{
  "positions": "rope",
  "qk_norm": true,
  "attn_scale": 0.143,
  "init_std_up": 0.0334,
  "warmup_steps": 200,
  "dataset": "wikipedia_en"
}
Each number is 128 + 24 x the weight over its row's rms, rounded and kept within 0 to 255. Layers, rows and columns count from 0. Numbers have three digits each. The size before them is the row's rms in percent of the matrix's.

# down: layer 2 MLP down (transposed), 576x224, rms 0.0515, rows 256-276, columns 0-223
# gate: layer 2 MLP gate, 576x224, rms 0.0963, rows 257-277, columns 0-223
# up: layer 2 MLP up, 576x224, rms 0.0837, rows 257-276, columns 0-223
down256 106:130117125177118147125119125122098144170142126143144162136136087131131134107119123158122150104122105116163115127132127154118117063113143119123137139126165083115141139159125157136133109138100142097123155125130154144109126102154125148141125164150115134106170131161094081125125109128122137125150176110146118107145144130087061117156122111128113154128113148110125129141163097147111097137102141103127090081124123157137127085126117138115120178122145114149116117108144106152124134141093132125186120136171089105099116107123144113092118149098131061155144115119149148171157120117075130120127126135160114122152162105105105163103134146132147139160147183126116214153161159169139169193142
gate257 095:125092121110146121107129125131156111119128138144100146127114136118139113041132133098129141118102119150120162142132081162153145113088115161085103162145095136112161144124121119081148120100129120156149132145166108132136126138117142121149106152092116135135118129150140134096176109132131139086142185119110111139119135131163136090126124176147136117120122157149097091138115135114146133154170099160158160114121112165119177148064175160154108135113121094144162113107167108124096138125124116104175105139132152166125136165126179121127152128156093117128144143118111177143152134114121167149119165152083110111121156128090115099119109148174118089161161182122122093132136131098118136155150
up257 104:133144118121155097136124096130123099120136113096136130108160116092100185153158097108085150091098115146149124145125183109109108116142158131120176124144138146139132139135112162143081133068101113176147142150148111124098103102106123109148144099089122139129142146132124151136133106109073138123094160116109101147180115123135161152119153102102105158111104137121130195105123125112143121096126151181092129136150149122117089135130152132144162094163164145099151099133117115158105142113131162123094132116137097116142114104085133105149057121122152110175137099124142135131128093113123120092123109129168123098109166174153140116151132126119131096111145101086087129140141134137172109127096
down257 099:075169159129116139110106125138134148140133136130150139197135142173150108161108138121129143132127202127101128104145133169131159091140135112162118093108108121113145115081151137168140134164148154127124064119083121132121157106132134153131167171167138125144139097120118129127133163115128141085128145159107169090123143123131108092147127126148121131163131124155131092106140108143114176120113133095150108139123119147133144171174124093137095129140129167108081132110128120089143128103117107120146144166150139120147099129144118070142148108177141125145118122144131144142106135098153127113129139115134133165175146119146147097109137125081117105149096118103167125105058090144103099087114
gate258 108:105147100117118144128145126099123135120130114131155119164118163141096111118138163107109149150126113141125152165159099113108132143171128133088096152148124141131128127191125116141125109108135170104152131118152136127167166104133185130132118124149129158152116128147124133131161170118098161134137138103124134120117109156119119127138158169156166100144127136119155133101068145142136132154116139173088182166152164151115163197112114152117172123107082116129098103064120109123160141116108142128147124127129162104163128159102143135147081099124139158159160100131131138063147142165105141109152114119133125168117143108148164100149097109153135104132169116137155104127146124172157075110123
up258 104:124092177126123090179134073113114105149147137148115157108091123157153152168098149086066150149085156126112163125144148119094119133144123121122161119154126150142115114117109146116106126123134131098124112103145120130146130116167134082115102170115105147128145113139093102138147103151128142127129132077144185122078107156158138032123155170138132137123130157134123143149136096095147139153146132140107140149131147145102103148120148110130120082138102119152151111148118143128117089145139149181106145131106150111123121135065158134133080165137142125155154102128106092114143114129120145152161101133125111144158151114103093173106089108159139143112132115106127162132124125127169158119155
down258 100:104135076117100129112149142136141146113111068099163092124163094135144117153151138149139153130142114145160152156122140154138154151195088146152141125110139094137153179132138077135134148100104128099122128123164138130154150144096151120137141047171105166134109133123149118137132167117149066160145112115136130115128124130122171147092114107120168174150133137139158153135067153147132109131090137114130088141093086141104139127082117145133135102129136115113140136110121125128137164112119131139097102106105139131087127135137122091175106108118163116149097112150143121109139141133158120147126140099139162157084103118102154135175123099126142141163156145105177129117116114099085125157134
gate259 106:195147093091161106109122104122124138143169097113103130097175189110107157154084119129111189119095115107125159168106109172150133158131168179119190141145161133153106131152114125123144102139117127136098136112137126156104121106107086124117096152128154150135139132142172100099115124120149146111162141151130112145124104101122154127161106146133134126129150125088095132140128127116121124125161124141135158149144108106155126150139129131131121133095072151102168121126148162086113116150108093116095119165144080141148122126113140120117122103174152103145119174153132120174090109097111138130132081091137116131147116126117130111113119159163103121143132144117131103125102155129094178167082
up259 102:149099093088167157114138134096151149087106170098146125105127095144134151134134108137128128147153139152087127140147140134177129118132137137105133118126161153145159181157188075127145105139134140125126128156138087119116163158169139154131094153123112121115135163092141122143109122147150140085109136115162164141137117144130125167161098120112122112152137122149150172118149106103160116081129107153136149156127108148132106144142113126081146153125079147068140152142149158141158113101134104119146124115151141072090146111122118129133123164116160111141157062136090145111100117168156169186091141118110147081103121133098165144094135128104138098115122126138142132157141167135119112106122
down259 101:100144139120098156124141124122152121167136111165116100151128128136148126169107120127117108120159131101170168137129121089111106120164121122160120116110126141165134102108098132147134133094154166138085115077099122137108124104100125165131143130083158146141143139175140156111129163097111120124116138120102121118067077131169139141139162144159158127117140115124129096147138126156122180188169131104084133098110131104147137080111159131151131111098156114176114091121126100099105129161157160112124134129106130148177109146168095129129138100096104154106159149135155118117116079106107115116139136125142111112121176143127104132135143120171081153164106087178158137079110140143122147154131
gate260 097:189108130134137086130125142103100170101139155138161149141127095158133135122116117117164128087146138088103112118173155106125122134097125138126097140113103155122174100125077144112089126129148122148135179147126158083125151153140125115092137120098116138103164087144128128134143140130114146136113161124124153132074141129126133088158142128131127125152108137116140096139152123096106109114188096115116117148133124148161121150083179154120117094154128155126148147084156140071111139180118149153136104137130112147147133153157138097131124126139141089114125134123134107164101169109162110122211117136152083106174100143144111119127135167137160125153130105132088064145162130139123140118118
up260 098:081106100139085117101094149110118095091142144129109121144141151156116203136139143087138107144168108132139124139113169122134128117115150123121107108173124141099095156157152137147204121138159115117148140075149092120137122125147167146135139162125129134169134116163108113128095162144143127179127100117106136137138142140169128111100135128105102156148141105101116143108129137116142072134132127140141164131131140140144105155105136147148136198151171141140139151146137097140149152088153142153147089136155119109155141094116102156139100127144111127144139139089136121097157118123101101081183145147130121154130155123124124132082132142157082160151078135098087089125108100126122132156157
down260 101:165123103165131082171144129119139133077135089101155095091170107156142154134116122130110120113132131114099202136128126062161125120100144140107118155117102105111144107142120095125146147157124123182139105156099169117128185105102125100141155135124126135130091135117099131129127158125162106138104153146113164123114110158134138127112090100110122127146132149174143129123162112093102119131151123100152109120126121163147116165156155143150152095133139170131158149097134146134112117165171132151142094171139111111137102139120168137157136111172096126142136138144086188129106146138147131132139110127105124041153133123148100152110098126086161132121168155121140104113127125141136122135089
gate261 096:162124120098101145102154135131113116164138114133112135104149149122134115110127074087149143134126076129090119092079071107135123173091122149150143154103142106118117114087128110118120120123123125154117169119109142136130095090102119105112102120150110106138135151078115099119122142139119125083171101145148087144127105130125157177137165165148106122139090115158086125127146140096140078148141111134152148129146131115115127125139125123153137147137101126130143143153108065138109135148129202118139070104151095107127128088151113070122159135104090131120148131118134165114115144099158138108159117126082092182120138143132135137138110118119091075108123179084101116135120110142148129098143
up261 099:148141111118152146136122148139156113134148109156074116115145143138145102124097117120149116080138101119095145104132104115093112131140129109102144110156158120176160130133133134134108144136149137137130150091098128142128101123170096118119134121136133110143128157141136138135104137107120193126128107134098089117143128132110135160137220148153109115121158142117096149097103124119104110124148128073111156137114145140129172167129110105096144174118098121119134119187179092150078180108153144147163125130158145145139139100136151112134170154131119162145163132116132096146140124105167128117193152160170116126123134126152142187117144090140116119116123161110084079181141164124137125111135
down261 095:111111127112115122118188165135147151157136131109125123113121123123138118154166126110109108164159165115175115139137089126117114166106068131130144071075122118116118104121152204130162124120161083145103119169101171128124116081136086163142103128154118112087127148120126147118160144136117123120121124156100152137157151120126159152099171149133135121120105125148129099149158146116134127151152148101111174112127136161146137116132091132123122098167134127161124111104148123116130160118111176134142151125125113114109120110105131081093099128117121085122087166137100168109175129132135126132134125124117099149151121143092106130200073130118117128095085100088135100157114115127115164105152
gate262 106:115136123124073143118114114120110175150165162163135127158130141164061104147110107147155118159102128132089107150104153140163156159104137186109101140132111145114142124160122122101113089104116099129126089116134131144152139126170111161105093124119124131138125149137155104103139162139132086129112167127182103170148135124145146104179142140094140162145093171128158093117058122171108141110153123152152096147105109107102126179192100159138121122125163142133154129133130153115176137145156104135140152090127115144129121115149141122120116135162134091128136102109132111108114086120135107109133104099112138095141138138155125105146115119145115076118126120145142154181088116109111147110102
up262 102:108093111117084104105156148171112118143146112125153176179110117127121137123126083125144130093098131121093132152103152097152105100111135154162124133100117132113127124123126108112175087148140124141120103113122123118133126151141151140099092145134116086153120155123163120108145171151133129065139136091129139126121112125158122121132138180155143119091124177115127138084150121101238113169151125125112089124135158147148082084182128120133132109131120095092137141154110106130143133139119125149112118138113144173112096114116097140117134121174138156105145152156094135085165130137142117152161169113159125123169156148106126132128117097113110094099082168129118125138120122118133125136171
down262 095:128129148129135148108138176128128112092107146102104106170139184150079175120101104156118140136164148072172126116159161159097148130111127149134127129124144114124151163156119127137123101130134099152116154122083104127122133099097152078140135083144123176089090138143112135154139143090114118169150099122135141082103132121134094111145114117131107113124104091079099108089134145162129130158177107099113136094129131150147140142091095133184127110171121125100101132106108116127111122127149087146124139140122131161078088136145146155132108148071102120121117117134165096101103086112105124151139151094119126168110114161129100115108146145117131109065137121142113123130134085114131101134139
gate263 101:153142169159124070095142143150111161144151120131138155140098148085126117169119119148136108169119149109134105136138155163138136127129149130158136102141154112108139099129110179092178130123128118094129120148144159158136142089092151167108120119178127142140128083114118136141119115117055182136118119108152121118116119110128137079112161124166131128121116130115068134122105118122150148117093128142159168105173127133141138146113110118129094113169166135145133183129173189130129108113118142113146097137115135129139143125101125142107147145171121148121121078175147122138161120145139102151155126166101124130101123111105109138123148118164167053122147197138121139149111138101117139131130
up263 111:139148098086132123095175106134108114161133132105121110143170153188118128129112127156130171120154136135165099168104159090112171126138121164081151148143129100141132131145138124117165096148167128109148087115139137133125135151116086185123070096162122160139109138101146119129119126166132148085141151111113116144156149144158133177123144136149099147097120113100163179162142128159120143120120159140140098097129150118140120134133146149073123126103149150134138153119152150080134156170116098161147139140146139136121089147074141133119142074109145122123154162111125085076125105104113148106105147142153126156150120123129098177146138159129133131149123110119123111152179151093128151128121
down263 104:138088110121094131129101109130171145135144182141168114120124138136162133106128098137105099141105131097122167111147081143151131116131114112178129157108129139142129139145088139116116128111103148127143180145117133116130132122135148144133162127082152142083134136189104161130116159102114112147130104134122147126125143098098146114097106093126146100134136106142097094128153119140146105099135108107117139154109163152151075135131157138159133145107069115161113123149077133137080111096176127109102120153088181158137131152164141145128154162134108144101122096120115148103156148141141160169130130106077092136132144128100127114154065141123127111081072149158063161125110132150127125128115
gate264 095:147135136147165132136112128116134128121127107099128130125130166121095133146128126095168098170149136111119153141133144091107140107183148116045149133131108130120123112101115109164103143127099144154129115143166101098144128137100094118118096135089137104153179132080084128082141099146143125118118157117095166158136128088129121140136117126156082161165147109182142126145156095136137093118134139111119125142151124105140100120121149139110170103150141112099118153066145118132107068166118112109148146132135152124090066113127105133132129120100071150125144118095107098137105137149144154144107157162124146182117138122116159140142099109112171117131122139108100117154067117135168103127110
up264 103:199112129140128123135145148119107132114133114096151091190145167083129161134158142191095126158131125134114128070131190149144121137137151146144151117160126152119139173106100141133120098104144117068168131145122112131111102127121130143134138143172108138113148135081138151092149129080105129112118105118104097123137124114133185087098126122135161110138137097089157104112080125145101145142133126131121117135115120150119097166156108141090132105111129094144150134082135112156159121113136154165119110171091155120137150150144132143162123147108122200139102140136118170117086115105132132123156098118116162103129125144134167146158086128116118116101140130135129105159085136102129099106135
down264 105:139141108143117105123159124113136119161128147157085124102163150179118158099084127084146136127094115105138143194100081107129157142104107127121125145103104122081128101101141101136123161078158155128104100115153110146103132173093129094110153150167146110114112144128123150094147161144139105149124101140138123118109122125071100139085116127103132154110135120147154150137111129108118184109127123183156158092168135155145146108114101139132180138134148091096114123117115152139162118135157145134108065150136097169135149133140142125125109109082123099122120145145131113111116110152121100128133159109144119103106157130132114135128144117115175173092158113156093113156148161146188147111146
gate265 098:105125163110137144134143129087112134147180127120101131127122138098128158136110185104164129107156156160101145181136129123127111106161137104145089144140136171121101142147138128187079149122152143123140075100140128171186129157143128130137140135066166098089135159116124110118152109079144167142180090128143130131200146136144127145099089108091149138154102102144090133093093098114144135146108147127148150153140124149121088149125071143109114115156124130157095116162127118148146114122087148106156153155145109128142107144133146165120132126095104135142155078115140136152111140127130113134156119179101130131116152091131152078116140119138125135134122164147146141115112141146124122105130
up265 106:119107152103125116166116097119134128091154130186097130138092123122105108102120127157124137094101035147111108128095128149127125119135171122151117129155122116092138113137116125131157120141144101129149100101154114143179106140153117130081114147085100087144128159138118134135150141125130096136091129131137147152123143151104168107092152128088145120137146099163110151143157082111153089126158131123149145142098129096156121119135036151146101150122084136148154069138147114137147086136110132165150139169135145116126136126149124140112144103184122152163108105137138104110138187125147178124102102141156118137115107124141114125149138105123147181103107152157123101146117158121146136118127
down265 098:121126119143116094161142143148135112162141155113103116101161123116153101100117080145140133123141151144121100102173166116112150096063109118102122127111143142145149134163156100140129167122129160115139119102128187106146128122108105138132166125116134117141097118078152137088144163128152100130093114112073137071163110152134090152135117091144103136122116108082120123118103118132118116150142148104121124139137153078148104139110141127143144089114117124154143143165095121087140142116114140115087121090114140146112177128068107145122157155090097077065135146155147148121151100135124119144132130088144132135149121148112137081142133142170109160168122113153108146106123157105092174088116
gate266 089:116146101145095136120091143065099109152141103103137137098135129145136138097143157139113130142117101110155180066114140098108136076103138145148167122080117109132120107161132148120142132135122134118117137129165135150136130101103116146089140127107171168133099107108125151131148132116092080142153112141148140137124129138143147105153139142154125139175104090174167106164122072150103101163172115118094104121103133129130107126129110124128136145158131095138125109110122137067121110099086101136126112143136119120141146066130148100139119154116170116144104121142150097163093143115134133131135128181144095105107163124122114150119154119128122102167168129094097093163090109159065170129117
up266 103:181116140118137071161101173123112091092167104094113152096133129147179136133134153090135164143123142119121125102107151128137108149115133125148189105098111173134117164120111166097117142137150097135122132144130126122139141122117131152178147155101169085133146144129130113120134144144126133105156109100091115114084121189128152138118177162135152134153146156119125141139107124132146166128120137107157176097118114119103084149147169138102092156081133163139107157096098138100102145138113113115120133145143147133100158117131164146110106107149125102092117103112155127093149149109134149106136120120114130137074152104109090149145167104142113168174096086124109134112147161097131110170135
down266 095:091106100122115142147166121130169144153094085171138115125124144143141148195150131108135137104163131143106154161143115103129139130134135147127103150149150106118124140079163064158145116099135177096145140132123098147117113142156105108086114155141107134131124151153081136135122136112113126184100137160093150133136152084116120128132086149134129149128086087126145134080140150125136136143087126132138129094120152124128125143113075131200154158141125143132133112139165173146103112105118102150103113155148113107176129147086126139120150161150096139091149141160144130163126094114143120116152114118133121132143154124120143096162098165121141133131191168162116066148099110152132127121125
gate267 096:135133149141085119140109118092110122130095105142121139170125145163113118089099095110139146145145123094103163085124124144155132146148113153144123136060111135135137149142120155133116160120152070117123139170113098100105156114119154108136140166115121103119138103151126127128108138102132080151091222112129085135123119108152143183138158124133166088171121110116127092109099127159142113152126115120147154110103166101164168135128119148147126164146171132183152109144151119152174128148113132089153132147127196174134080109131132163120100123123142180128144156170110165144120128142118127125122117149120114107135121145135107132142135171111143130128139108114133109117132121119105088118171
up267 098:123145129113161111110126112103145145163138112162176151138117103126159154168121122138143143121095139125114132144157146138088116127139155124120117143106091126118135126145170137139142131130156130172116174100094179129120123119153103151148153161129098138131159141145138114108124145123124170143108092132146164139103136104121134170137205079123154105100115102109139075123136110160152128161110130141150139158141113135138141139127157107123123133208159116144117118150110125157110139148147143113096154173133149158121154130103121162101141145203160141086156127179147118104092156110142132170127150154149151170176163123096098105141126113094150112146090115129130139118134166099153150086121
down267 105:151123156138103108117092167132136133117129088114118109177130157114159100148133113122087137114109128108152137132100100115086146153119127103167110094134144096124165101099121138149138157099112119106118141163102118125141131125109181081115154101124177130085130192137120109134147107133149091105109161143126144118137161144133126136112125144101104155168098120109111118147127144115165118112125112122128128065140150134128143139158119151147089131100159154169105126123168155113118112142116121155104122133109146139091121099072116118124058131098156166124153149106135151192137130101128144121145119132095114122100102125129142139113114111138094163172130158083157057108112070133150132156148
gate268 091:129114171141104122110143143131138143138156079142157119104128161096088173158155148167114145108109173103165113139060154088084133133115157133123151131137108140098149133105178108110164124135159137114132152172132123120121165112153141142096123091139145126106147099139126105128116151133142121092141165136124147105125132095141125153126145141119112082115088116083110137136115137104143129045112112082137134131088153095133153159145127101159134156085128134187147141138074135143126144107089134114139117167165144091104144135126137120088127131169121130108142134116082141139106195118134133139148149151152097110120188129132141165141134129112127146126139113118111113146158178128123122132134
up268 098:136192144105174123151133108099141138106133119091145138126118105134114148142179114116124104126150139089164164084084163110130126124107116146127140131118131115116141141158108145156118118126110102152109126106086112127115147127146180088120087128091117137090122155136071098143107103155121124124104108125131129135122143114145116171121148168090159126149122095113102139136096166124107124170135167100128135092143117128133133140169162117151153155148161154114098082135162106153155143089095124145107075091134124131114128098147129107121131117137166152123149123076153133146162176101079165087133128096146088137128172104113124113148132150122111162136145169152123128100162152092095159159119
down268 109:109136172162124155145165122208162116149104164093108129166146155159137114123110110134183098113141104126079126143189098129102149136118123123132084150149110156127158084149135124108121140119142155110132145123128123136119133140110159132140131139137102143117101138109129149148137063084151120195115063140164122147143135122138110175137178132130113120140149119117095148152141143144160088175142156120083165109109122135113114118093111108116132107096137129113125155135120137125138098104151149138157104120104154143115110151184158156140133102119132131118100124148094100139135087120125128139112103097127152138163166173159122109123174141137143115130129113133172114116097101104126076113129
gate269 103:122155133157114105125144077128078128113141123103107118101129107093138100132175129156170129119140150127097135095167114128139136152113137147107082178113176156121136104080137135165098167121114128139129105117136101159105123120162115098086156129110151144138168113082103144180138150165170094129134084147147139148128117159136073102109161141155113145138112118135111155097144148142104105152144116124162138150179116130138126096175126099108126130154141129122122129149122161132117160147163116117175161096161145091153077102143130142161119123130129118123134096136143127108119130137188097158131131141133116150092102140142118117152073102136132096146168177118122143129088091138126130158119
up269 097:134122125123127116097105146117149129151142146155137184128074089152177099136094151137107140123152138106071107117154101095118124114184113108123107114121152157136139164186140136100098144128145165098113105137127097157114141127131146136139135173142095110150140175140147162121130136119139157119126125094126144128140123140138103103131132117147121127105146140130117137158137180159099137108114101119108105142129151145153111113162177114170164130122164097143098082125063152135116125135128123110119131115098088088126115108139100109184139134114123110107118136124098134152115157153142137130151107139101090104107191062115148116118123185114111138179093133128141101127113146085140160150089
down269 096:099114092112116123152138129139135101139119129118123119130142129107152113116155148152120150124138153137129117128142213132193144159085156121120106145135157157146087113118082157151112133117133133138108137113108134098107131150110106126124134110103146147125200107088118113147174132135122087147130137175118124128129146123128136157185089155156142145159136115160133131098107124092106152142112156140150124144131134113144140158147125128077100148169133108129112160149138070117153152131145116151166148165125134169127122114099168163157085131154156160102155103128193127108133108123140099156103160120143161086129091172112144142154144082136129140142126154136095143116171089157138136086112
gate270 117:161106146103074125087132138128128154159107107099098143157172158111144157112136136128111139158117134109139142075165094075100089105100153139122099121108110175137109119125124105113116117119124112116126131131130087161130138083110135100111143075106118118144166185153099142117113166139162136111130104124153104148144124113103143118164117116152146131122092119124141139124119144132146129137149113150195106096099142165156127134140101115145206120143101105123143094169113118095122110108115113175137142124153144171139093082142116123087125149126128129097110147109132146098127105140137167104126089131152108153134152116114137063134175123129119159150109151123173139164147155124123115094097
up270 098:128152133104144135122133111143126084143109118137197119118137114158106098160170182125117095098131183129145139117140144116172101128130113105172116140151125098128152128133114111137101120138155118105128160097106133144127144159108086134102110119142148096161111080100124095116124103163082169106126095154150126165162125148169079166111098139108130098172113162127139139079111151156172166123132153126120162149126188116140115157141145088147146120113135189136135171092156155153113136140120093121090127145133143143143160111108160134130137137150135106157138129133094134173144105090128086084135095119147153120123115146107121094092118152091134129139133122119116140120122166131090109128139
down270 101:089095126142111180137133100147131171127131152130072152097130138133152133089129096133099142123148125151133169172113108140125165157104124130128137156113172193097132163127137111105149122122097130140106130159151146079133128091107128119105159161157083100109144107152167178174132134101129133132131122114143140109098136135088130102132104118158108186111140098140129117140128094098121128134113118128162083160117062131095115078173109115138109166140141131123115123105126120099136135107105140136136112110147126082120150156114122134119090134112103111075125104089130097092123135124131098142136171126131103139144113104139125125149163125121103147130111145197105137121085100159171104108131
gate271 105:140154111130085126132121129137141120138120103143098156141140111105124131123122164137143116156152109141127130151131076151167130139103133138114133180087148127109151137130074157133090115083159134102118130151124097151146158085161135161133132129099112120129153099147156139144115116103096103109144110085143156078118123120106157128110135136174110115133118133115144081135118090094138111131118163113168150077134110124091089184115130113127117135133122142102144167155103155092137184139202119131138097140064129138104138145137139135125145135131128152157164151134149137112109155140136091127179123126075100105101172142156136126140170130120154144124114136141158064186152145113159129119135
up271 095:090123117124105118120089113166166165126140119104165157093135121140099143126123138168088115124117114130159145105148177079130158140164142101141131082103124111127116172145120150143129134129117143073127113137072111132153110084159136132149104108117163119102123151097113152135110159115142145111128138157153140153098139102156093181144112132141131104106147112139144120099140145122139134139145100188135101142087178125105117116138156138100127130108097126163109113136115132160107077123141132126129110136108149092115103080142097138110139129152129112095106163116111137155149142137097190130183165160146125154166157060161106126117153137136133128137129174148101137117104153122126129177093
down271 095:154135127142114110117104167121114113139109146117126116110109147132130094122085159063158131141148138164132147099137132124126127111130159145085129164126184127147157091124109105119129165162135179140102120131142144135137123159084124130123162106085102146124106096121137132148130131105177101098170129117101149138109149117130108094153126185094115101111126148106123118157130095127129166129119115061098137148109149139138123124135134132107110126123119112107097116102149111121108158144117180102111135157142124097139156119127128135149130109152132121112146141136107119142153125132122104139042119118113144081117165147104193109111032160146100175155114130138102136129164168116099109106134
gate272 101:121123106131145160119138150112097159098161169129173128093119154059160152118102113131130132136124128135176120117166131094084156116098118127152157124142163171117127104168135115116149131104139124165122129158123139123125155125139143129128151087065127104158152122152127166126163173088146094142121144146154127130090123125160123159141153153117169126145181151133161117116106097129126112148139120132111142116158125116102090112135109092149092103150151120151145139121132120127123106097050165135136090171082107111148157121119149109159106134119135115140148115117135126168095119132196146151117064101124121155146149111132173123114117075139122113085134129141123126081122136142121143108131
up272 106:114115106102105134123135189135115093136103118115144136123085150153073109084124117194155100113133158142123162130134090071143084099099161141127126111148107109138094137113128153116120132129133148106123127123120119132161137148143141153103162113133097153138124155150115153148144127097120101137182108125173204139154111098138139134151133124147107129110124131105139181141096150155143138132148115129123135178101106144042142136091150112150136130098112122100185117140135087129171119111148130093125111110183139118105159118098116105108171148158105091149124192124136087126141156117122157157136113117116122129144118173120118114136138136121100136135131102156135139162149120135149143132105
down272 102:151130140175111069093088138104120129134140176120141134157165140156140167115098134173133134145098120143113121118132134142132116135145117120166158122140115152147145110133146129148144136134123140127140126115110140122146140096135122117132117114079130104144124160077120155157101127160092158080095149182114127154128120133165164134126174129094171090120142121109113113084140089131095101158114112137136128117118123149099127160156114147144122119078124127110099116146096150136090146115122128112111149108177122179153060151169159142087095104168109131126156101119174113141141150076157115115131147103088104153103117134136162121171139169152174161141111114106134116126127136124089097103107
gate273 099:172155122093143128094086104164125115156150120175204150145154133103131143121143170108099145120181135110123146134122121175132100124133094113095142109134131097120114150142157157138141151161129137138076154131146109165149131113130124152094097159114105102151158136184111093133143145135074131104107101163133128087159098129107132126136108173121132150162155167151153167170142139112136143148151165137141132156121127152080094112057069158137123102127136158103144154109135130128132145109066107122113154121136148093123119125139144126107114125101109123139119132099132138093092085128137108117128119102174122131116170119118131096156151098142132098119163116130113137149136120144115120123105
up273 108:134125181132148122064160173137140103146121151150126142123093100172123110115118145133110162139119117136141128099073122136135140114189169115157170093125119134093075164156139138148117122166133121122163125146098107159134100070066107118107100128125144114175117134117136109130130106123132104082123091114156100130121159140081098127124101152080112100144129123182141129112168083130151174147113127165095170133111098133147129151145078108129141141113114128152170106128153128138122145142113101140127133132096149146121124154113145132098157122107122106131134128132120156163134153142110080139059135147103129136092169154114092142100162135154116106144132111119135134124122142097138116109123
down273 106:150146099128128092152166078095118127138134171097127155115168149098131131095180111110171114084122153083120129176172125098139126134125105154144090109113129132122128110127093091138109184127116087158083154113099144136132125152159160093141150135154124126123104078172114145146108171137145151116114142139094126129083101110161135173156136059118096147107142111072141095110115177134118140116117125132138098137125146130161146092105115151155130127095123139099147155111133143166145124124176148104151169146136106116123084115100120146137115142119167108146129113149147112128125077100149144108129115141158148170135118135106103127154119144098134151127154125138142135128156155168106142149140
gate274 092:094095141091185139118159090106150107127141127117127083143125143105100091084153103126140170121150139100112125068106139152149105131126177116091073091137153081091128128177150164125090088134144129128148115147155112122146130137136131140110145076146129069118109105124134090130133153141139079131153140130125133122151104132136150123129178150131137168142126060126105117134094144128152118165103148142136119133151106092150106105136157170133108097138110130100127107137128158193147088132111144097119114084156116096149170149109115126121119094090135162135141083115135116122090131175125112121087119130116120098151103174116115131128113100101139124138131112107111127122143124150111133140124
up274 100:159125162096152134149110099159066128166131101116136154074172156094143120129117131137149117150124136121100103115106133124108174122127109138109111143121097170114126114161160121119160149091138087164146154117102116099111101071108149122091066094129083154129117124117102148141108082161120154131115151103121159116144116097124144153137138115111155139143113143108133151123124113087110109093149105090115154104109166158112138129143143170156163127141110139129116094125129091144088133099137151145167156137116153123157094102127154135124118119160124082137164152129118114135119158127134157154149166153115091207136125137142178122124145139135114098131116107088096081115136126101100126155129
down274 098:120137121151136132098130125151174136118107128123135184167115143129111072145140081131142125115146083159130175100150096126153128100116107120158131160181196105105088147121120128145128143119144164112100125139171133140097151121161095150138127129088134133076162135117144146114148139100089134120160139199097145101118126117150091098154142095144111134123133125128132162143129078142159095109153132115150101118153108079157108123128131117129089097086090106124122144127144120152132152114139112088104123090116113159131135120098128136133146160122144121139122137092150143141174133115139138100109111120122117111150118127148097121132098140174128180154147215125118165110101157142139116114125
gate275 111:118117138115107127110104136151131100136104119141126149076120121135104135100149122141118134163137107102138149085129144095102158115187134154119078151156127159083123145110096152125159118090110111105133117153157143127187114169107152168165092152089122078109141129133124112134128130155113161117119141119130157117157120163161139147152161143115149167147153152140139129120179133082118128125100117149175114132143154092126158120132113093142143130120126121166141121096138145149109118177117099146145120096118142145089164125145170182135133113078143200105127094179112157113117167154121151165148096125113121107120128157119143099136101112116131095131104154145138114146111130073150143094114
up275 102:157143152133113128126127139123170119096122155145138118129155115154105114160179125105138147098108103188127142125111116117118142148131145157116119141139132149086144114112120105167126128140104146112107154162163125094128122116108134144145145148119135158111114117134130157122122156155140078132172103131155130155091103135153134161098137145096074127131130093168176081138169110139137123156124109143168136110121097113118125106123128078169109100168141129124169100148130134125125082091145144183102132106146106101140126132080152092133113136098168145129154154146077165117091171121092094127115106115183164085131112171095108137128129149128108187126126106119115114167156138111096166126131
down275 103:107126138089119129119133170122142161162105091132138151071130175176116128112147121156085157103185148072123115096169126104185119095157099128125133094136116102135089115109134115130189082103134180171072119129117133129143151105101088132132154111122105140165123126146136119092144122130128136089104127137138127128122169165118106131211134071126148143147179125126131146145121141091136138085121137135090118169123158128085128123147088149126117139111129137109124121135095129149113123148161067111113120152116134121116124120140120108108117102117123156135111142123136137090151135160133124095121129152111128126120175135117137145130143131143158172136149113097137119138099131153170142138114
gate276 095:131081121134089121134125109151134119151129160122064103117120146129127166121101124111148168118171159126096120108106137159096122123131124113136157141145138106110162086127151121077140132133152146174137155110159141101123116090131106133114134097132121128130126123130128120122109116136158152156154076122101120134142140098130166098152152120098146153130126162145139089134148129122152153141161093147089125200122080144108134107115133104105165145096102159112167115107175099131109113086105136126089125144119118085150100151128140216156093123156134088134125108177148137134101145129089155126124154111132135131100097136129145134106172091109152119106137165125158118129123078137126175099150
up276 092:174126116131122126124068125136158125167163102103153173124110138120130118105124124131107145116131105106125110105141113118132125097156128192174124137085174154147122126144103077119153103111111153158098174159114087063113106151101090120158102143153124137137164136131105113117138169117165154119130114118123110155145102088102112095152108111169115138164139141086144159112149143161143139193081120164071100087153104150122119119125153120128129111145151154120124160156122107136138093115085098163073120141083134140140130122145093132150131161125126119138112152151121136121140108075122117124159149112154124169115110128112112121127123146136131137163111124126142134114134094107111102175146
down276 095:132117117118158127118125077128098160115083107117103100125138117108125087112139124123148122165122128141088112134131173129162128109115143152160134139155096130121160120135172145156072119112144135137125164112075154110182137151155148115123117134095121154132098126103160105141094133148119120136101116154163151145163145122160125110125166121089182127152109093150158115140175132110104140087099132148157159123063097153139117124082115137100126169149144129142123104112135168118130107106163071119104159119085163081149147150103138141122111093097116128115143154136123147133100128149118152152156113134126185098152137105172135172134109134151139144101147178129133136161106137105148160111138
gate277 103:156126132146158179089108113108116119140133174123127168102141103139111123149185160126132160120132102106128084132131114121084150093136134136113158116090116155140192150152069148145101107107136104162126128126190128106127083122147140165178110105133159170138117118104109172136167103156106122129115164111092114100102141137120127126114144138110144132147148111135166114152109123155141163144115135141098111162126126134129089139130178111137111098148174111084145155113122100143142162138162120146092130090144075157182133130101107106115129109168138138159104062140122124125133152124090146109109121142124153091116113123121155146136139131149097115140164096118117121113115143157148159122106